From a checkpoint of a small transformer trained on Wikipedia.
Size: 21 layers, width 192, 6 heads of 32 (3 for keys and values), MLP 768 xIELU, vocabulary 2048, 9.31M parameters.
Architecture: rotary positions, untied embeddings, norms scaled by depth.
Each number is 50 + 12 x the weight over its row's rms, rounded and kept within 0 to 99. Layers, rows and columns count from 0. The size before them is the row's rms in percent of the matrix's.

# q: layer 16 attention query, 192x192, rms 0.295, rows 82-93,114-125, columns 0-191
# k: layer 16 attention key, 96x192, rms 0.352, rows 50-61, columns 0-191
q82 085:49 66 61 37 38 36 48 35 47 62 58 51 42 52 49 54 42 49 12 51 82 47 59 52 57 42 42 38 66 43 42 35 63 49 66 43 54 63 50 52 52 70 47 56 45 55 41 59 64 41 56 89 27 62 26 52 61 33 51 44 54 40 67 36 44 42 72 45 46 72 34 46 46 69 79 37 54 48 67 67 58 49 41 46 47 71 48 66 63 52 54 38 51 48 73 33 37 40 60 70 59 55 37 42 61 44 44 39 64 47 60 58 48 60 46 58 54 46 57 39 49 50 52 67 33 71 34 34 32 61 61 28 50 62 37 57 54 37 67 47 50 36 36 64 61 47 54 42 50 44 54 44 34 37 31 58 52 45 42 45 56 52 44 68 72 33 23 60 30 62 68 50 44 51 41 61 51 48 39 53 54 54 51 56 35 70 40 44 40 43 55 60
q114 084:57 45 50 29 40 41 44 54 40 66 52 50 46 58 44 45 45 42 41 53 64 27 68 50 47 55 23 53 69 52 68 54 52 66 60 67 32 55 62 60 33 47 49 67 40 46 38 53 52 47 32 85 36 61 31 36 50 35 61 53 52 36 68 54 69 38 71 52 64 58 51 48 43 44 86 45 84 30 59 42 59 73 29 40 61 55 45 43 53 38 46 25 44 44 62 50 45 43 57 53 36 58 44 38 72 49 52 67 64 53 64 59 52 44 60 58 44 49 50 44 60 56 69 58 51 56 45 42 57 70 62 19 49 70 60 57 29 35 65 64 40 37 34 68 41 51 56 66 51 56 42 32 56 48 14 50 55 58 39 57 46 61 51 47 39 58 35 56 47 57 63 48 61 37 44 38 59 37 36 53 53 51 37 38 54 63 46 44 50 36 48 53
k50 088:27 39 37 41 46 44 62 51 52 52 63 33 50 60 49 58 70 59 51 61 35 35 56 61 26 49 53 56 60 51 45 54 47 57 39 66 57 27 57 59 29 49 48 68 57 49 49 55 46 44 37 73 54 54 76 17 61 57 75 50 56 53 66 58 50 55 59 35 49 40 38 38 51 57 79 46 53 43 56 52 61 64 42 34 53 68 39 60 65 28 42 68 43 63 40 38 42 56 54 60 59 38 53 47 61 48 37 59 68 57 67 38 64 55 48 53 40 42 43 45 64 39 59 73 51 44 31 41 38 57 59 58 37 60 78 48 29 39 73 58 45 38 59 53 42 63 59 45 47 49 36 34 67 63 51 53 51 34 54 44 56 54 59 48 36 45 17 58 39 44 40 57 43 45 36 67 48 92 39 46 47 54 46 58 60 18 38 46 49 62 43 58
q83 083:60 36 44 25 40 49 42 47 47 45 68 62 50 66 36 31 55 52 29 52 59 46 21 54 59 58 33 74 49 62 43 58 54 71 68 46 43 66 50 62 44 51 59 52 54 49 70 59 53 49 45 40 52 69 35 74 37 38 70 59 53 55 75 60 56 31 51 43 62 47 56 51 60 57 51 53 38 66 55 34 36 34 53 47 51 59 27 31 54 48 37 61 58 38 68 35 50 36 64 63 45 44 52 47 35 42 64 72 57 43 48 35 34 60 46 61 52 76 32 58 46 60 67 40 53 46 15 47 36 63 40 42 46 50 54 71 23 53 65 37 34 58 53 52 70 45 24 60 52 48 60 60 25 49 48 46 42 71 40 59 41 65 45 64 58 39 41 53 51 35 47 51 67 40 39 40 59 54 25 35 46 55 56 50 63 46 42 52 44 50 31 65
q115 073:74 51 47 42 28 39 28 51 55 56 52 44 46 65 53 44 52 57 40 47 59 73 69 54 27 52 34 44 43 49 48 60 42 68 62 66 39 50 63 52 47 43 54 47 50 48 85 68 43 38 55 36 38 56 43 64 46 32 45 56 51 70 50 50 45 65 53 61 59 31 64 41 58 45 58 50 55 58 61 52 41 48 55 36 49 54 60 54 33 26 23 38 51 36 64 23 52 65 49 68 55 49 49 53 47 25 22 57 34 39 44 56 43 71 45 89 42 56 70 44 49 52 69 55 55 60 60 61 48 56 42 38 48 34 34 59 57 50 48 45 58 69 51 32 49 58 46 90 51 56 51 64 40 38 72 33 62 54 41 55 48 50 31 46 46 56 40 60 43 37 54 54 46 43 52 44 69 62 54 31 39 57 59 42 45 54 65 44 51 30 53 76
k51 075:46 41 28 40 49 43 27 44 51 46 75 53 38 57 26 59 41 72 63 35 41 72 46 54 38 54 41 35 46 59 55 54 52 41 44 42 69 42 43 46 34 49 55 44 43 63 38 37 56 61 43 53 53 33 58 54 61 62 77 51 64 42 48 54 43 31 54 56 66 37 66 50 51 50 77 52 46 51 74 36 28 45 41 51 56 56 48 56 36 49 48 65 29 50 32 15 63 31 59 77 41 55 52 51 47 52 24 49 53 67 46 59 61 56 46 42 35 57 47 76 50 55 41 47 48 42 32 58 31 50 53 80 25 60 46 48 27 60 43 21 38 52 57 28 59 48 45 44 33 61 61 47 40 27 58 57 44 51 57 43 53 43 59 56 40 56 29 66 45 27 22 52 45 47 53 51 47 52 48 49 43 44 42 51 45 44 53 61 29 39 49 46
q84 084:81 50 50 36 58 59 27 41 44 45 57 65 69 62 73 43 31 36 39 43 57 52 38 46 58 50 58 47 74 41 56 47 63 42 50 21 69 54 57 54 62 43 54 52 53 55 49 52 56 46 54 59 54 42 68 33 53 45 49 51 72 44 54 56 56 57 63 62 46 41 48 47 41 74 49 45 48 76 67 31 50 43 62 50 41 48 40 29 51 57 60 59 71 43 54 26 65 61 35 62 71 56 33 54 63 40 32 44 40 42 61 39 53 49 50 53 63 49 62 54 41 67 76 48 37 38 37 41 28 73 62 40 68 36 72 54 32 51 58 25 53 56 45 80 57 52 37 44 46 61 42 38 51 46 56 52 43 63 53 49 55 37 45 45 60 85 77 43 50 53 50 68 51 55 39 27 59 56 52 32 51 57 42 55 63 40 55 49 52 41 57 25
q116 070:73 50 45 29 41 49 41 50 46 51 39 50 64 55 52 49 43 39 66 39 50 60 40 53 44 39 52 59 45 32 28 49 47 29 60 62 56 65 54 49 56 54 35 36 79 47 56 47 41 56 53 36 53 68 42 32 44 68 43 60 51 55 54 51 64 57 55 63 62 74 77 47 71 44 50 68 35 64 64 58 41 28 44 51 53 33 45 48 65 51 69 46 54 58 36 46 26 38 58 52 30 71 53 34 29 52 51 38 40 53 51 48 54 37 25 41 52 56 61 61 57 42 41 44 53 38 36 52 36 51 71 74 29 36 55 30 49 24 55 57 48 56 74 49 62 70 30 45 43 59 57 35 44 36 47 25 53 43 47 43 67 48 32 59 39 46 52 29 38 66 46 63 71 27 34 60 83 45 48 46 40 55 53 58 59 45 49 44 56 46 43 51
k52 072:42 47 37 68 33 28 34 53 44 41 58 34 44 52 49 49 52 32 46 67 39 75 57 31 49 43 80 50 65 65 34 45 51 34 79 31 48 42 54 43 43 45 54 59 62 49 48 67 38 39 39 42 51 61 49 51 42 54 34 46 48 50 47 68 50 56 44 58 55 54 55 32 62 66 48 64 46 53 28 56 61 50 65 42 54 45 46 66 42 55 48 73 50 50 37 50 48 50 43 66 38 56 58 78 49 21 32 73 37 43 75 46 64 52 66 31 40 46 71 67 53 44 50 45 40 24 41 52 45 49 44 42 42 46 45 36 54 26 55 38 47 66 73 60 64 64 34 53 27 31 60 35 64 44 69 48 56 71 51 61 43 59 42 40 54 75 54 73 42 66 41 41 41 67 46 42 56 62 51 56 71 45 52 50 41 49 42 42 38 48 30 50
q85 087:31 57 55 45 48 39 40 46 54 37 63 54 24 62 38 72 56 48 21 58 42 49 30 19 39 41 44 50 56 66 37 48 34 41 53 51 61 73 60 66 40 50 70 52 68 42 67 45 43 36 63 51 54 46 59 77 60 58 73 71 47 47 45 38 54 40 55 36 58 30 62 53 81 41 40 24 41 56 65 45 52 48 56 45 32 26 46 60 53 62 53 40 56 52 52 36 58 44 54 25 49 43 45 61 52 42 35 57 62 53 57 48 48 62 65 81 53 52 51 57 56 50 65 51 76 42 59 68 38 46 46 77 54 62 60 78 51 44 63 51 51 60 47 47 45 64 44 54 20 53 45 51 51 34 33 56 36 64 58 57 47 45 64 55 43 42 50 48 61 46 49 42 76 60 47 50 51 46 34 25 49 47 33 62 58 49 47 44 65 64 39 56
q117 074:36 54 47 44 47 51 52 49 59 44 48 58 57 55 22 81 44 30 30 41 47 68 50 43 46 41 55 56 51 46 49 38 55 29 43 55 53 36 54 42 49 35 49 54 53 63 40 58 59 39 49 25 63 53 64 71 66 56 46 50 85 32 66 38 45 63 48 52 43 29 65 42 63 50 46 47 28 68 35 65 39 41 56 76 31 43 68 41 51 52 54 61 61 58 77 66 54 58 34 50 55 51 70 44 52 35 58 37 66 41 48 49 50 47 31 60 46 62 55 68 44 60 60 45 51 36 55 64 55 51 48 62 84 44 37 66 66 64 44 77 43 65 52 45 59 48 56 54 16 61 43 46 36 60 67 65 51 53 55 48 45 45 34 38 53 68 58 61 38 55 54 47 71 49 46 43 44 78 56 41 61 44 56 60 59 28 58 68 37 51 47 53
k53 080:64 50 57 50 52 44 34 31 23 48 55 72 45 45 59 83 48 57 51 64 52 49 43 14 51 35 21 70 41 33 53 35 78 38 57 40 56 73 54 51 82 51 51 40 53 72 42 42 52 39 68 31 56 33 53 61 64 59 41 56 47 43 33 51 44 65 65 46 37 37 52 44 39 61 35 29 42 63 55 65 52 50 44 58 39 46 40 33 46 65 56 49 42 52 70 44 68 48 58 45 55 62 43 45 40 28 56 58 46 61 50 69 44 38 60 45 50 45 40 50 49 56 52 47 55 54 66 60 58 52 49 59 57 45 60 68 30 54 43 32 56 55 51 35 62 59 56 64 43 40 56 39 59 17 42 53 21 46 50 45 29 50 40 63 55 41 49 30 70 49 53 57 57 66 51 42 39 33 45 39 30 54 43 48 45 68 40 54 55 32 42 32
q86 077:57 38 45 33 43 39 45 39 43 50 57 39 58 57 56 38 38 61 33 67 66 65 42 61 39 53 41 59 71 37 60 44 51 43 47 26 51 54 26 41 65 63 51 47 39 48 70 62 61 72 63 48 31 47 45 54 56 28 61 43 69 32 58 48 32 41 65 59 42 69 33 51 47 65 59 45 63 23 39 54 43 55 33 57 70 57 45 32 48 43 70 62 65 53 60 72 49 57 63 75 68 62 31 37 69 38 67 63 43 56 66 49 47 41 47 49 49 66 65 42 47 66 67 36 51 55 36 48 33 69 53 28 40 40 36 55 42 51 51 51 48 48 45 57 55 53 42 51 66 44 56 64 38 51 65 60 45 35 46 54 43 25 47 48 53 48 34 36 40 52 33 51 48 61 64 42 70 63 50 48 59 41 52 57 38 57 40 16 61 16 50 51
q118 075:49 32 65 53 64 49 84 18 52 30 53 34 51 48 46 30 38 57 46 50 61 35 50 45 69 45 38 49 40 32 60 71 40 37 52 49 57 68 36 53 61 56 23 54 49 69 64 46 53 34 58 52 49 49 57 48 61 35 34 47 49 41 47 59 61 34 48 28 36 48 39 42 45 38 52 49 71 32 46 27 51 64 61 48 67 42 63 36 37 39 52 66 63 48 37 48 39 36 15 46 38 45 49 52 52 55 63 50 39 47 54 49 59 38 64 42 44 34 47 43 50 42 56 73 38 39 55 51 54 77 44 59 50 65 42 33 48 49 47 65 48 42 26 53 53 53 58 47 64 46 57 46 44 44 32 58 69 37 48 39 43 09 33 68 58 47 46 50 54 39 51 43 63 26 58 22 48 56 69 41 50 34 47 50 57 67 52 51 66 47 56 35
k54 080:47 62 35 44 27 49 68 50 27 55 36 37 54 64 38 53 53 70 59 55 64 43 23 46 37 48 68 47 52 68 70 47 45 32 53 39 53 36 29 20 76 37 32 64 30 56 51 47 41 35 52 53 36 47 48 55 46 47 46 47 42 43 61 40 48 43 53 42 33 47 26 37 42 68 52 51 65 35 55 42 53 81 47 65 73 51 48 60 50 37 21 46 40 53 44 49 63 58 85 50 44 29 50 30 68 40 42 53 54 58 56 40 46 49 51 65 59 62 52 32 45 61 55 45 55 31 55 33 46 55 57 28 38 37 70 40 44 42 43 39 63 67 46 38 52 57 58 43 44 29 71 45 49 62 53 47 61 60 40 57 47 43 46 48 25 43 37 32 48 59 42 75 50 53 61 47 47 55 72 49 63 39 51 36 31 46 65 43 45 50 45 49
q87 080:55 37 60 52 59 31 56 56 51 86 45 64 41 56 36 66 48 47 43 61 48 69 51 48 60 56 47 34 28 51 42 38 50 60 53 69 68 73 49 58 29 63 41 48 36 55 31 60 72 43 57 60 33 49 28 67 57 61 50 33 46 74 60 49 63 30 36 71 39 74 40 42 38 58 49 34 51 62 57 35 29 37 49 31 61 55 57 58 77 78 53 31 48 47 60 51 42 50 49 57 55 51 49 51 30 46 39 51 64 50 35 46 49 46 56 49 52 61 56 49 49 45 61 51 61 44 36 59 43 49 59 37 40 57 23 57 73 53 49 31 43 37 66 33 75 44 54 55 38 50 27 66 49 26 52 32 63 51 46 46 47 52 54 55 58 50 35 45 23 59 56 47 72 45 50 53 66 62 28 59 53 46 60 35 57 71 51 46 43 48 58 56
q119 078:36 45 73 32 71 70 48 24 38 52 53 52 44 52 56 47 38 66 46 68 31 48 50 43 64 47 47 69 38 39 53 67 57 62 47 53 56 63 37 51 46 51 21 57 67 57 50 68 55 54 55 55 43 43 48 75 43 60 40 50 36 63 48 51 44 37 58 76 72 65 62 42 36 58 23 51 58 60 64 60 30 50 58 71 38 60 51 35 50 47 59 54 43 45 42 51 51 38 48 39 54 62 50 33 17 56 67 35 34 81 48 48 48 30 40 56 57 56 55 65 43 71 41 60 31 44 43 49 69 30 55 58 32 29 48 62 50 47 35 58 40 56 64 48 56 34 47 52 47 54 40 41 45 33 49 59 36 44 43 54 46 61 33 59 25 44 51 41 58 36 46 61 56 64 66 48 39 36 27 43 63 61 46 57 62 40 66 41 51 37 39 67
k55 068:57 48 52 45 74 44 45 59 61 49 53 37 58 62 50 48 39 54 84 68 57 36 56 46 53 35 63 81 23 37 57 52 34 29 60 47 54 40 52 47 75 62 63 38 70 46 46 46 54 35 70 44 39 40 49 50 59 66 59 55 62 64 44 49 49 33 47 58 60 62 63 50 68 37 52 61 40 70 67 56 47 66 67 62 40 55 43 45 40 49 39 53 47 53 45 68 43 50 52 39 43 58 30 66 42 74 57 51 58 70 49 56 42 33 51 48 47 50 54 61 62 62 54 32 49 40 40 51 46 56 66 58 47 47 44 55 67 52 52 54 41 43 43 48 55 57 36 34 78 73 37 47 34 78 66 37 57 61 53 53 40 47 58 45 54 74 63 45 49 44 54 64 75 51 41 53 52 67 43 61 61 60 45 55 42 01 50 38 34 30 42 50
q88 079:44 42 69 46 50 79 46 38 60 53 61 39 48 80 52 54 50 53 51 62 46 60 49 50 60 53 36 58 54 58 55 50 36 57 60 54 61 44 56 33 55 41 31 63 35 53 54 40 59 64 52 59 53 51 54 42 47 58 53 41 23 19 32 37 46 67 46 55 50 49 71 47 46 46 50 42 63 71 68 33 47 70 26 69 50 65 52 23 73 32 36 41 37 66 71 56 42 48 60 62 48 39 56 34 62 39 56 42 42 77 53 48 38 51 50 43 36 62 59 57 50 65 42 49 49 49 28 60 52 40 61 62 57 64 62 49 36 43 62 35 52 46 76 51 64 67 50 58 73 54 61 50 53 32 56 53 31 65 26 55 59 62 60 42 39 71 47 44 57 49 32 63 43 70 50 49 51 42 50 53 59 34 18 33 36 31 67 52 55 43 51 55
q120 079:49 53 41 36 22 67 39 34 54 49 57 48 43 57 27 18 54 51 50 62 73 57 44 44 58 55 37 71 75 69 53 60 58 53 69 51 37 47 45 74 51 54 46 61 34 27 61 63 44 32 61 50 39 64 34 47 55 61 44 51 44 60 59 52 30 32 76 52 61 55 58 48 47 52 55 51 66 42 59 64 51 46 47 81 53 47 38 55 57 61 44 31 43 51 40 44 55 57 61 56 26 51 59 53 67 63 55 43 57 54 39 50 51 45 61 38 54 51 37 34 44 72 47 55 48 47 41 50 49 67 69 35 48 75 54 28 26 30 61 44 53 39 44 30 49 53 57 30 40 70 42 36 40 66 40 28 40 35 60 51 48 49 58 58 61 57 59 59 51 36 56 34 55 48 45 41 68 31 61 37 44 68 59 48 58 27 33 34 46 30 38 46
k56 085:40 41 63 55 55 65 26 45 66 51 50 39 58 58 50 56 28 69 64 53 58 32 54 53 61 44 43 46 70 41 49 48 34 49 52 64 39 41 48 57 16 48 45 40 45 48 53 59 72 41 21 56 49 45 51 42 55 41 34 48 48 56 54 68 41 51 73 72 33 42 39 70 65 61 48 56 56 53 59 33 66 62 43 31 44 64 54 68 40 34 35 39 63 48 61 30 58 59 50 46 51 33 38 43 58 70 30 48 40 65 27 43 53 42 46 40 48 59 35 58 68 60 50 65 45 62 36 65 59 76 39 54 44 66 66 57 50 36 44 27 66 49 53 39 31 50 54 55 40 71 51 38 49 51 29 44 30 33 37 45 54 70 59 73 28 43 50 47 55 49 49 36 44 47 35 69 54 50 50 55 65 31 37 63 57 33 32 35 52 51 40 58
q89 094:49 69 61 54 60 50 58 70 58 52 47 60 47 58 26 45 63 39 55 58 61 43 67 51 64 65 41 39 58 70 69 29 55 27 52 65 57 53 58 39 50 59 55 47 13 39 58 43 54 29 68 58 42 50 47 57 39 27 55 52 68 46 54 53 27 36 49 58 42 34 38 57 45 45 64 47 63 53 54 62 49 70 51 59 60 45 49 63 47 75 38 54 59 51 55 69 57 59 37 31 40 56 55 77 33 72 46 35 72 37 48 36 60 56 46 45 45 36 49 50 58 50 56 69 32 65 62 50 44 54 38 47 58 53 45 75 60 55 59 44 51 57 33 46 64 43 67 58 48 67 43 65 43 48 36 54 71 25 44 56 51 45 63 60 45 43 39 51 47 53 80 39 64 63 35 60 39 69 50 57 47 64 66 36 38 37 67 61 48 79 65 42
q121 082:67 53 62 40 50 40 65 39 38 55 62 67 41 40 50 50 63 67 39 63 63 50 42 45 47 55 32 56 61 66 52 44 37 41 47 65 56 71 72 55 63 48 40 50 40 63 58 65 71 37 75 76 52 39 53 56 32 32 60 33 52 67 80 55 54 60 45 64 49 48 59 39 53 54 70 33 65 43 62 62 61 59 55 40 35 71 45 47 30 39 43 57 63 32 45 52 29 74 49 51 79 43 49 40 42 68 34 51 38 41 74 36 33 34 61 49 49 42 36 65 50 44 42 45 65 46 52 35 66 42 42 35 72 52 49 66 59 44 43 54 58 56 64 43 52 41 62 45 38 31 40 37 53 46 40 65 65 52 27 50 44 57 34 75 53 66 54 54 52 48 36 63 65 40 55 48 56 52 37 44 42 44 63 55 60 67 50 35 69 34 36 61
k57 077:42 37 51 55 66 63 39 41 57 51 49 46 26 69 60 57 45 37 81 41 39 62 46 53 34 53 53 54 52 46 42 27 41 41 40 61 48 52 56 54 55 54 43 57 49 53 47 36 31 44 40 46 60 56 52 31 44 47 61 61 38 38 51 44 41 55 55 34 63 45 50 49 61 55 64 50 48 68 40 54 43 59 24 48 29 27 44 73 54 51 28 58 69 55 65 39 52 39 47 38 53 33 68 29 73 30 37 31 68 54 53 60 55 73 53 37 49 53 61 60 71 57 43 47 39 33 39 29 62 44 68 50 41 33 55 72 48 36 50 86 53 53 50 47 32 40 46 69 52 50 40 52 52 65 47 58 44 52 57 76 77 25 57 57 26 50 43 29 46 50 42 65 71 56 56 54 67 37 40 57 52 41 47 54 42 38 46 61 52 25 53 63
q90 088:49 50 64 81 53 47 48 56 48 47 61 44 57 45 49 48 61 38 47 46 55 50 38 23 42 43 51 52 72 65 39 53 84 58 53 37 45 44 48 32 27 47 55 45 57 66 68 46 76 36 33 40 50 56 85 55 49 49 54 52 44 42 34 29 36 48 47 56 49 39 55 67 45 42 41 32 55 51 22 54 37 59 51 44 52 45 42 55 46 47 37 64 60 44 54 79 40 49 67 30 40 56 48 46 37 56 62 33 51 51 53 47 45 75 58 49 50 69 50 48 45 57 59 35 26 52 29 48 59 40 58 64 50 62 59 50 56 40 55 44 39 36 44 40 43 50 61 52 19 36 34 44 44 73 44 55 34 56 48 49 36 72 29 58 48 69 35 57 40 52 53 43 45 21 49 61 33 59 41 66 54 87 34 39 53 59 56 70 61 46 53 47
q122 071:42 76 50 48 49 42 63 55 67 55 55 66 56 51 42 55 50 38 58 63 34 61 34 33 61 50 57 52 61 57 43 54 58 65 50 64 60 52 51 46 45 47 85 74 27 40 68 40 41 37 35 66 33 38 59 47 44 61 70 80 46 45 30 47 37 43 52 32 50 46 57 48 49 53 60 64 55 50 51 46 62 63 57 53 62 55 37 50 29 10 41 54 50 64 32 56 63 58 77 53 64 46 46 64 53 39 55 58 26 30 51 35 37 54 39 35 46 69 40 42 49 46 64 36 42 47 45 40 56 61 56 65 37 47 74 56 56 36 54 39 36 61 64 42 41 58 46 46 57 44 27 45 43 47 68 78 59 47 52 52 58 67 50 39 44 47 48 41 44 43 17 57 40 25 36 43 43 40 65 53 47 65 48 41 56 58 35 64 70 45 43 57
k58 076:64 49 29 41 74 55 41 43 49 45 73 31 31 57 45 43 61 26 24 38 64 63 64 53 51 27 62 67 24 55 43 37 60 70 74 47 46 56 38 47 50 49 61 66 45 40 44 36 56 67 44 47 58 58 52 38 54 38 61 53 54 51 34 31 45 70 39 58 41 43 47 55 65 62 66 55 37 67 43 51 65 57 42 53 51 56 42 51 63 43 55 46 62 50 69 39 56 48 51 24 57 40 45 52 60 49 44 55 52 54 47 61 35 57 57 46 51 56 72 70 33 49 57 32 34 50 43 37 41 56 56 76 62 28 39 62 65 55 57 39 54 39 47 64 66 26 34 59 51 54 24 61 24 79 59 44 39 59 39 40 37 54 57 66 54 70 34 57 32 43 70 50 67 43 58 44 54 37 67 39 62 39 39 43 50 65 38 47 47 43 48 55
q91 086:52 56 41 35 39 38 37 54 47 58 49 37 26 59 24 32 42 60 48 65 67 46 45 29 27 46 59 44 47 48 60 49 53 52 81 15 44 57 43 48 52 46 57 37 40 55 55 75 65 63 41 56 35 58 42 56 53 49 61 54 61 64 39 56 22 66 61 47 42 58 49 69 67 65 51 29 40 44 50 38 57 38 47 57 41 67 54 32 58 68 46 28 41 47 29 51 48 46 53 67 38 34 58 39 40 45 56 57 31 49 53 52 36 32 36 44 57 48 72 52 58 44 57 38 81 50 57 32 52 58 55 40 36 44 13 45 44 43 62 45 45 54 61 49 59 62 67 55 58 43 55 53 38 64 55 30 27 48 24 57 65 61 48 45 52 54 47 60 40 64 34 58 48 48 37 65 51 50 41 46 38 41 59 38 57 58 24 48 34 67 51 58
q123 076:30 42 47 47 34 42 38 66 66 49 50 40 46 49 51 42 52 42 48 48 58 45 34 45 52 24 44 57 52 33 38 66 65 69 52 22 62 46 65 51 43 53 45 47 62 47 64 17 39 33 49 35 38 53 62 47 66 35 35 55 42 29 41 69 53 58 23 29 66 54 51 61 48 51 59 44 40 59 46 45 36 49 38 51 64 41 55 56 56 51 41 63 72 71 46 33 60 45 49 38 15 51 47 39 37 49 59 53 11 61 29 47 63 62 48 42 72 63 53 36 49 41 32 54 45 36 62 54 49 61 58 54 27 52 37 33 44 40 51 60 39 81 31 42 56 48 59 71 55 58 38 47 50 40 56 38 62 51 54 43 52 56 70 43 59 42 66 50 33 63 48 38 50 47 41 45 51 51 55 55 51 70 49 55 24 67 61 52 42 54 67 43
k59 070:46 32 54 26 40 35 60 22 48 53 50 55 37 48 46 43 53 52 41 59 43 44 36 39 59 31 69 53 40 68 42 39 47 63 30 65 51 45 65 69 36 59 41 54 57 57 51 60 67 44 33 45 37 47 80 48 53 33 58 39 43 64 65 54 42 47 58 46 47 48 54 43 48 54 45 53 25 40 34 43 45 56 58 26 38 40 37 62 28 60 68 49 57 68 44 39 35 55 36 31 58 52 52 27 60 50 41 48 30 46 22 26 65 55 37 51 66 48 36 57 43 39 52 74 45 33 42 46 34 47 48 35 20 53 61 45 31 37 60 22 25 36 51 66 46 45 47 46 36 40 58 48 41 37 58 72 51 59 43 57 80 58 51 62 52 53 48 54 59 43 29 44 38 42 48 45 46 64 73 38 54 63 62 52 49 34 51 50 44 48 53 51
q92 087:91 35 62 53 66 47 56 59 50 67 71 31 75 59 74 47 53 42 58 54 52 58 61 57 53 63 36 55 27 47 43 61 53 65 41 25 58 43 42 29 33 41 45 38 52 49 53 60 58 64 58 38 55 35 67 50 60 48 47 48 45 38 53 29 49 40 46 56 49 45 60 52 33 62 42 50 58 60 40 36 37 42 70 43 73 38 38 56 59 31 67 67 45 53 38 71 65 37 70 77 68 43 45 36 55 31 47 53 50 62 33 54 48 33 36 52 58 56 59 48 36 69 45 55 62 56 47 54 63 32 54 60 26 20 66 43 53 40 35 65 32 66 50 46 67 32 46 53 53 59 47 56 61 52 65 42 48 45 56 54 52 34 43 57 42 58 57 53 54 56 35 65 42 40 43 40 58 72 38 54 54 37 56 47 59 35 56 40 64 25 52 42
q124 072:65 28 41 42 33 56 49 54 63 48 46 50 23 42 56 43 58 59 62 72 37 75 58 76 44 48 54 60 41 66 59 52 67 80 62 34 43 55 48 60 58 37 57 39 59 31 71 48 35 40 55 50 53 48 55 52 61 58 53 52 42 62 37 64 43 32 53 56 71 44 64 62 62 29 31 49 55 59 29 41 47 30 51 50 54 52 41 62 49 47 42 57 54 54 36 60 57 31 65 76 40 56 51 46 25 32 43 54 40 84 31 54 38 42 50 40 43 56 35 53 41 76 67 53 49 38 45 49 40 70 65 56 32 37 29 62 42 55 51 45 58 34 52 47 55 63 45 37 53 65 25 56 42 61 58 34 40 64 78 54 46 46 59 53 33 67 51 64 54 40 55 33 59 52 45 47 72 39 38 49 39 53 67 41 53 34 53 41 50 52 54 37
k60 083:44 58 34 50 52 41 24 53 45 41 41 45 55 52 60 46 40 42 58 48 52 59 62 44 79 60 54 54 41 61 42 75 58 45 59 29 54 48 40 44 67 45 73 54 38 49 52 59 50 58 54 46 41 38 48 59 41 46 46 40 48 31 40 52 60 46 50 47 37 61 47 53 52 65 47 71 55 45 73 57 64 55 65 45 65 56 52 70 50 30 50 47 52 62 55 38 56 41 59 46 43 62 47 58 41 29 55 41 40 65 21 31 34 53 45 43 59 55 44 37 39 54 49 34 30 35 56 61 51 54 55 60 63 17 27 61 42 62 70 30 39 64 50 35 57 39 50 56 90 52 83 52 30 63 64 26 52 60 72 51 47 55 67 56 31 45 53 48 61 55 35 55 41 45 55 29 57 56 61 45 43 58 58 34 34 77 60 46 57 22 42 57
q93 082:33 53 43 52 37 56 66 37 57 55 45 61 61 27 73 69 44 42 51 60 35 49 74 66 43 29 47 50 45 27 34 62 53 29 58 48 54 27 44 57 57 40 38 22 59 40 54 50 43 49 53 32 72 46 65 41 38 60 34 46 60 65 45 54 60 53 55 50 42 48 66 46 54 50 59 34 55 36 69 29 50 57 51 36 24 25 60 58 46 52 45 45 60 63 36 35 23 61 32 51 41 53 46 48 65 42 64 30 46 57 58 69 54 37 61 55 52 35 42 57 45 47 42 24 54 59 55 49 57 65 55 46 67 63 58 52 32 57 59 48 57 34 53 45 56 52 21 29 51 44 56 42 54 64 37 50 56 62 28 57 57 40 57 49 76 43 47 66 30 56 45 60 65 52 71 63 72 32 30 65 52 54 45 46 56 38 47 50 59 53 44 72
q125 077:58 54 38 40 70 44 30 64 45 55 39 42 62 62 60 43 41 45 42 50 34 54 45 59 61 54 53 30 49 37 35 51 50 40 61 64 50 39 50 65 56 50 40 63 80 46 43 44 34 71 57 54 36 41 31 57 35 44 52 51 69 54 45 63 62 70 36 67 53 61 63 39 66 42 75 44 63 55 38 28 47 45 54 34 61 23 51 51 51 50 28 36 67 56 57 60 48 50 58 63 29 53 72 48 38 30 62 60 64 74 69 61 59 59 27 66 49 62 66 44 60 42 49 46 46 45 62 67 59 61 74 44 34 40 54 59 43 61 38 54 42 42 26 38 49 80 50 50 44 44 65 50 44 55 41 55 61 53 60 56 58 49 57 40 30 22 50 64 27 55 47 62 48 49 54 21 43 66 55 44 34 64 39 57 54 33 38 49 42 47 54 59
k61 083:59 50 61 58 70 41 42 50 70 54 47 34 52 41 59 38 40 29 40 35 65 61 51 27 38 69 37 47 61 40 74 30 66 47 51 35 67 30 36 62 40 67 48 39 53 54 79 57 39 59 49 47 61 41 37 81 21 44 55 61 58 29 54 44 70 56 48 64 38 28 55 47 73 35 54 44 54 45 65 56 63 52 47 52 52 40 71 64 32 42 56 63 42 54 51 24 64 70 48 39 51 52 28 62 41 67 37 58 46 42 55 51 58 39 76 61 78 69 58 48 51 48 42 39 47 50 55 52 56 55 47 31 51 55 33 47 55 43 38 48 62 54 55 24 52 35 59 42 54 59 52 49 64 60 55 43 52 67 64 52 53 63 49 43 57 55 43 37 33 39 59 36 59 50 63 41 73 49 51 58 63 57 34 60 53 57 55 52 26 68 42 43